Weights of a small GPT-style language model, trained from scratch on English Wikipedia: width 96, MLP 384 GELU.
Each number is 128 + 24 x the weight over the matrix's rms, rounded and kept within 0 to 255. Layers, rows and columns count from 0. Numbers have three digits each.

# layer 9 MLP up, 384x96, rms 0.102, rows 31-96, columns 0-47
147152137098128142149105140151147149158146130145105163096170140146117104139180153068129157119131116159131158143156125105140097144142078117130089
105139158132100155172109138134160165146125115145123152157108162111138137177140183120121100167149152123146117163080145106169119136140074137140159
128126128128128127128128131127125127128128128128130127128128126126126125128127127128127126126128126128127129128128128128127126128128128127129128
129136148145143115137152113082149117132126157138125133124129163107149113148121116127124119124138119147151124127120124110128121126123133123105161
163169156123143191137119160125110170175149152142063114122157093101159107102143135160116131121165121115167160133139127114121119151176084115082137
068125164129176155117159135119135103194118138106115147127170109148134087122128159168160077124141104143152144065082117126136135128157076167086152
122113120118100126130151148087126141165117122163118117123144138126136076132083128158095195116179139112163143090146136124166147120147103140134170
134165122125146175058103127127098097130142125108101131135166188145148116122104125153189124123148160100165134078138162110140123136169121159127114
125174143164124110142115150136138128101115109157147116085120110153125156127140164141108109194152156108111128116111132099114137120109120126097162
139165126106112160100105120154126134118095138155115140142132113125163078127115155163139151117160111099123101120109130140127148092148155094135140
139184133156192188151084144119118061093097159079138111119155103119135113132148142098129111128123153167130136146118114129175114115121133106144131
130156172103119133060110122101125114133162144149138116167083146083145139107094096190118072112157133140112129137081126135109079130161142159114109
127144151171145122117147136145115129181146130177111149152118145135129132125112132140158100107118122087182124140084081125127134178100141176135169
162128119092130146124106138093140153121129140124119149131140135143116107124114149128136112156139146148165161099110178153132118124177128145154111
114122146138140144116118162106132105156112117118138110158129148102135115110114131112149145177120102142167120145141113097094106167138171160100100
102157119145156129088108153137104113163127178098112134104138158132144110119142124153124078130133115171127145161162134087141087118126132125146153
149167121119159145166142128089159090151123120169064142082159121094148077142172210154127157103193127119110137132115114131105073148137148135105103
136129146135149167114106154109130120135154141119118128131146109108148124103095164125168104127157119099103113132109120138135134125132074113077181
117122112173155132151132132093125165131174110146127093142163104138137076119116108106112108134156118087122141170100101122131151137172098113154159
060152141129145106105141146184115167101144184118107154140152160148154130160141165113121133140137136163132142116086121096132121117107122142136121
118134152141131129127128155111150130143141149129139123128155148140147117125129132120134134153130110121126114126141143130135135126148132129143109
138128142101185148171142137146129165128103130147142158137141102071114138148124128150137093172105110083170113118087131121154152165122142137088111
133129132115090136148103141133156120170123141141106155140147123083141165150120150136126122132103100128096131109135124157083126092106100148110146
105131078156105082137181175150131114119136118155104130161184121159140118122135127115110122142147109120145120156093127058148097106161161135174140
090158104129146115141106132108128142141133181138121144131168103145106109122121115148117143119132081124093136070153136090122124119113134171112129
073128135134127138123107126129128113133110131140123126129142094082174133111103144160188096142104100127112108142102105136152097108142123131171151
115144156121146156178113107098135145110131173136155109130114108118136139149139148182119096143108111172173140124146116155096088114112085120110175
132119128161139089144158144097150116157175122154136110100151090115133084132123133106145120150140144138106102138111106118153118122153147119078124
110144117178155117143135119143156115137116145195102136112183115089116126150153132116164160152139105143167113093105125115146114155121145137146145
160142109119128167134136151114151137203172117096091132160150165127211086166094137083118176122150132152141111111154109102135104088181138102108174
110149127156105121116144128120163127139145127145127118122147130105144150132131149115116119121151131115123111108128133135153124139119111149118118
126138118143125138129139153130144127129146135139145138134122120128129126115118142117140118128128125120128106114139102131126122132136114111149135
096138110127189107088086131153095083152128178164106174096150141166156098120122115165162105113150124148091167135139132051196123128159127134166134
127137165161139124104112147132139151106163142132102146127114149100121170116121132124153153117148135178152137083161135129142140115129162127095140
109126138162153152110139152160142201169133109117073084091136159125189130104133135110114154148157140144148163148082098126173082105136133148097129
090145142110124146080095135118122136134136118133100162142084147074156105107102143131127099118162074149144126117134134121111118159123126110133130
138140133116113121126147120106158133143139136144132134129141113124148138148117120108119131162133109122116118109137153117133127126113122142129111
098127155124118120122158135102152152145150149105138125081191133109141130108138113100154067133121122159141116121136139089079082123125169159116132
112153141115129108137165159147122146191122144167142108105085137108131163148148136132118137103118107125101124149125117177097107123109103095077142
160149131056151151148119122106152118153140097162146078117114104151128117176127155151105172135157118133155169122154104146125128084102088157139123
141163131118080133087122144121129159152115123105117096173151167126137123112155143123113154102094082111139138105140147107096135149136108139144147
127138142150170131136106117122145120129144164126111141151119132111134129147173114105131115120110130094122089135127127155136167117095136167112124
129140152115156149115121126129102191117098149141121121114126117099119142125137133162115141155094119138107105127152148139124091142099104121127100
036169124155138130112162122147120113122100166156131087116143136148116154140165167147123102115120122114119109143114145130107114130100127160106110
131160112114096109147176154135121137150146130090131118106133164073113153137124162091156081141193141118116125135127100173125142143162112128165169
134169111127128106126125136107114125118139138093105100123112159121138073142133148183149116155135131144112139111178166091116103123154137153108115
112145104114163145077123131139148085121116116176109143133144137123157123145126097147110114165151149136094144150132134151133159100142130122108126
128115091132159106154176158083161113149158136116132144124132119104197124144079165087127120138126119118147135104133119136134162125140137139117135
110164136143132184037103127172120109130107119101134123126128115163159161120099128162123119123152126127114111129102132135112097122183126112118092
098154115165137135111104116087120173149167093171117088084121152142140145153114106158120102183172170108120125127115145128185146093128118140075090
127173154137120126163103163133137099157119156129136119179137104106131101089104140141159132159100115167111142155115096160146092084164095105121118
082137168093140131119175133115140113128113113160141105136144136081102111106165127111143112190103137162140116115098159119128119137122142092113149
154132161148092132157125139119159148139158130155114128121160110115111164133130119106108083128136088104175141120100112136115120144152151125116139
117128121148136159154174108125116138170133146133107116124128108087129096145177134121123085107128091092101167113157090086100126193136155128119183
115138144187160175083141163160143110144161133091145120099112127111175096105127099108103182147114146177119133119171162093135135167145151123098108
121170110148102147150144143150137125111103196135132140069103170097155112167150144102202103144176076174102119116122163134160137126154134152112136
128140103144156111094181137097135157162141168105124152170148081055161113132103139100130122139155123090077122096112122143139155132138172126127155
152157165144118100132128134077155132171156116119101141114175141135152139113155131080129126127145104100152152184109105116145127123129121115098149
116116155137134133163121118115147118173136119118110114122103164101110144153147163100126120153151130139161100117110096115140115154110141128131117
116178160130113146129158122147114136149129129139139152077124121122135116144153124104135160116148112141091123137158121121089092126156136141102145
150156111118173112069139141075149126133119129161140118139135157130108112134101091177138115113166137100131125112153110139124167131126104146095170
121135141140142102128093149126133112133149146092132134121156158113145129101141139143142111154114120144176127140149181119143093122140104117135154
090115150203154126138133116132144161147124123153119071120180125116133154146154148137123112178123134113162147094091141107154088102144157184132107
065131177141137083116155137134149096144143165118130119099104142098127168133139133116117107124179093092126151170132100086140145127151110139122151
137129117130112131140136150117103155115114106137106125114153127124133115168132131135126127149147123131156152118134145127139125116140129125118122
160130141118132117151165143100138128159160126144092100129125119149133101185119131157139125178161100109132095114117143113164085110182127164086100
# layer 9 MLP down (transposed), 384x96, rms 0.0852, rows 31-96, columns 0-47
098146113125154153142111148140111158130122148140152113099145102156138132178195097150101112127122137156073126132137133084163182072117142125158166
104118147088140120105184144152133099149131119134113131130115093130126134154123107152089098151161120126111089104168092110128109135141127099145118
128128128129128128128127129128127128127127127128128128127129129129128128128128127128129128128128128128127128128127128128127129127128129128128129
138107110120130143129110146125150112119132118115121131152129124130146109120122105145161149126114139119094145133145128119154111127114146146113112
063141095117160093117146103119140135140120143125149136123088135139122100194063175092117146133138149169184109133104141155129135131145095171109111
143133122127111134130115139096090151145133123136109100142137142182147139198092187087192131094150073107091105121139117155136134093153180093158079
174139134129141140146149152150124125148144161144139105122097120125142139113138137103144095115122141140076098133172131141118159130095126114141075
133149158154171127139136097169137118114116135137112191080099141114139146152122079115106148140157133129147116116104127094101097125148142092072173
175115121179125099108146087105147140135135107130097161152158139129143128148142108128139124104129129132067129108107158136132091145086166130137106
161106110164108094126148124174124103139111135137099118154137152110134149142140107090165117132098149125130098143149135156145125130102122134117124
116162083180116136112135170135138092113131146110150165117117110110135125132128117129112109096153123108083103081066184132134127102138125174112179
138138099155125143135164122127113103153120140111092096121139078167153158121169154139120148124114099135158166080169106129164093172118109095164101
081136096134163136116107118113129133094149141139171153105118152129154089097153096129149146134133105128106107136100175152108153109168098128129114
138142132135112168115158142130164118107099111124111120134142153125137117157121131144126109095133159121141141133146094107046122118084140156148086
119161174148126100100155139153132135090100114119113131135125166166111123054149097158122099165111137097082126100106162164117109127099127122138111
108111138121145134135091083114134134102144130172068130139145121093088133066156099122086129171160106100079144123129147190142154095117121146121103
179158132098121124091139123115156103136118115131118082141110184139142167162143133165115090159089175137139161125111138117128093174126097101150151
126115114163140084137152104139116155117144146172115155142144104140101158092134117117124112179114151128138108119118173115125143126108155124156087
116119159089142164151114136144150154164130113140154146095091192162120160089138111096157159138147130180096113132132140103114129147089154120155131
166122108140063144089147106101131113105125102117086129160122147149080133100130121123144158148100093110157128137165152136105116137097130156113109
129143116119113134133119096126119137125114115113109133140137132126143134118141086148113149146142121141116149136132158110150116095122127135095134
101150119108099129114108127109119141146146127089103075119110119133145096145144137121094185084131111123087129121149088132153141127112098115162116
116148131148159094166159120139150095120117143137128126117115131131147141120161123172137107164096145133115111157127104100117091100137130135110149
117136093124059120133123138162116164142130162119162166136089088152126138146133145114121134145110120097130103166120146168124117141129145118148128
096111097138118134155165123129130182134110138136094124115090127118143129155101113080139145085121128118140138096120107130119151130098150149118140
099099142132123139131109130169115147118133147112142152129129122161144138025130115146177129153148137119119083122103139116102116164128115110151181
134083117172117129154107167111115091140102098137117108166110136149135106163170132089130119121122056136103113170162160125124151141120086122153118
131136169125108145090116084140122101110113099127136122125159126131117163147141114155107167125095154087132144118126135133101150129081121128155146
116160113108104197115128154139146110119111084126137141136099169141099093160148127134105145132118111079166152119171124150080145142174107128122142
089144102144146134141161077080123114140152084093096140101212146149121138127057164173062145120104130146072115146166173068061168096117101137107163
149123132158130132117159108126127103149145104110102126136122122140129117110119105111135121122145138136116119141155129092110083117139138106123107
135112118118113132139138118129123129147121103123108131114150118140114141140112111136123129132134132151132132143123130129132127115138130147110114
116133180155174145189104067127136176103126141120093148100156126139115143137130126113060093170140126093141073129089158093115113135111160109118107
109145087079089136108149122127140143126115087113114134138122190147146110127131177133140100149123141108154118159130144099146111137118099133153094
136149166153085139139122155095133137127131127148131135121160150132127098130136080115122100137131109070146110139146178094095133116107096132198108
155125112139073088143159175119116126146125142117120125090134120142125150100115111130138161109128089133143181119118150148116130133161143123145119
130117135127136124116118132107124104136135127102121130145122115131121120115127127141142162132121130162123134142134137104112112106169159129103121
140138124094118121186135108093102133146094112153098163123133125104127132127116154096115163121103131107133124105120103123170122126147132124126124
115121131122140138156096108126159099098104160148100085104113119120130141145109097120126163114113158133106145077141077137152122122161134122102155
123114127166103151121150131127130114108109104068173121174145135142100187118122148126151128107110125187131162164151128132118103126136092130088106
113163137160134111117095114165114146115145149106146112086138095127129090116160105133114170132160133146119149075151140150157142131146124129102149
148098128138125161126140132124112127132117085126126111126121120154146114125111106160143118117117144129135123131145162108128139137120120116131130
133159127124094189148093110150120122121148126091136124143111101146124155142155124090148148127185133123154145107113088116127183142178119104135125
130109139169179136078103118074134141119123106115108162138134140158128129141130142141138114118139136132169113077157106122100105132095176138128088
120119117115112088124133131102126155210126124160130166153177158117073106179069122112100120128135100167120130118144126160151170100108134172107131
115144105135132128160099136183115126123119154157144166130117094134149102164122129086123133162111115095147131138121146126116118106132100146150147
101147143149124138088127150137101156104133104189104131180104141157134087167149107132117117113136075092128144109134154118152128132143079112107091
099113148128139138110144118103129133121109122116119129144124133108137121090136187097139191127126115086143119117132107105116179139155097134141141
120156143145130077149171108113107145107131165118114129095140118134153077145117148104130110156135108139153164092111127113180137150151113085103147
156134144058158114117149162145135105147119139137126119137140129129114129121086115080135138114121121136121117146141092089120101101159078115158113
098136113115166084145130164136111204157114098138122114102129150135099112110109107123135104099110087141153093086145145154160155088132156160124116
150137148166110117129094131156117116073122147122131096098111143135146138177130136142138120113120146097127131093131169150144109135099141181106097
152145113128156160119166116134111112095141140101116139107102136122192101136149129148078118153097124122134111143125115146123117120118158116147124
089125142148110143122125131128107110169078113136161144173156142147088141137139142139194168118126081122127142092132117170133123131167145118110143
108123138081131128124120084085149155076098154156104130153128139125104166138112172149188116164131076085100073159101133123120157119112179133156100
108134093127044119117100162163113125117103114126106130150145124123150171155119108136121122162115107172126128135138190121113157118130159125098136
144080097149095133172151113117126164116135108145126105138113148124128107131109199142139123121100113128164136115136089161145139096152109168152092
166109120144141169102128124109125160152126138121160117103136156150128105084087142136117115154142119111136189093111159193041131152075152152085144
087170132128109151103104144120129077094114106134135116131186119156140124140163144151100124151128121106098118124116128158115119138121133128103123
110105078118144110111105129098138125074129112105125137139130123103076118125121100144115115147158126119107123132152121151142167109142104134158127
148139137128084138158110141156157101151126083121101142105137126132120134106118122133140129113120126097114129085120166138133107123162116149135108
142128095124085136114114122116100151084115135139112134145133106123135149091146104084111134119112144125095123112138117139116138127101148161138129
136175108098096162121133137105111108131128132129104136147139101140101100158091106103147154156150097130114113141127098126110124129106134099140112
146091087121137156135157103148111146144128114152115146140144082144139104129122155127181162154105138153142138112131128104157106102081107145165128
126120140124133143131126107112154139124130103133082138128170123144123137130127109139124128134144116119152125105143146113147099132149150145116100
183097097116086149111117125169133081117120108145163119112098103112149117169150125168117145113126114089112134099150105137121149094174089140134134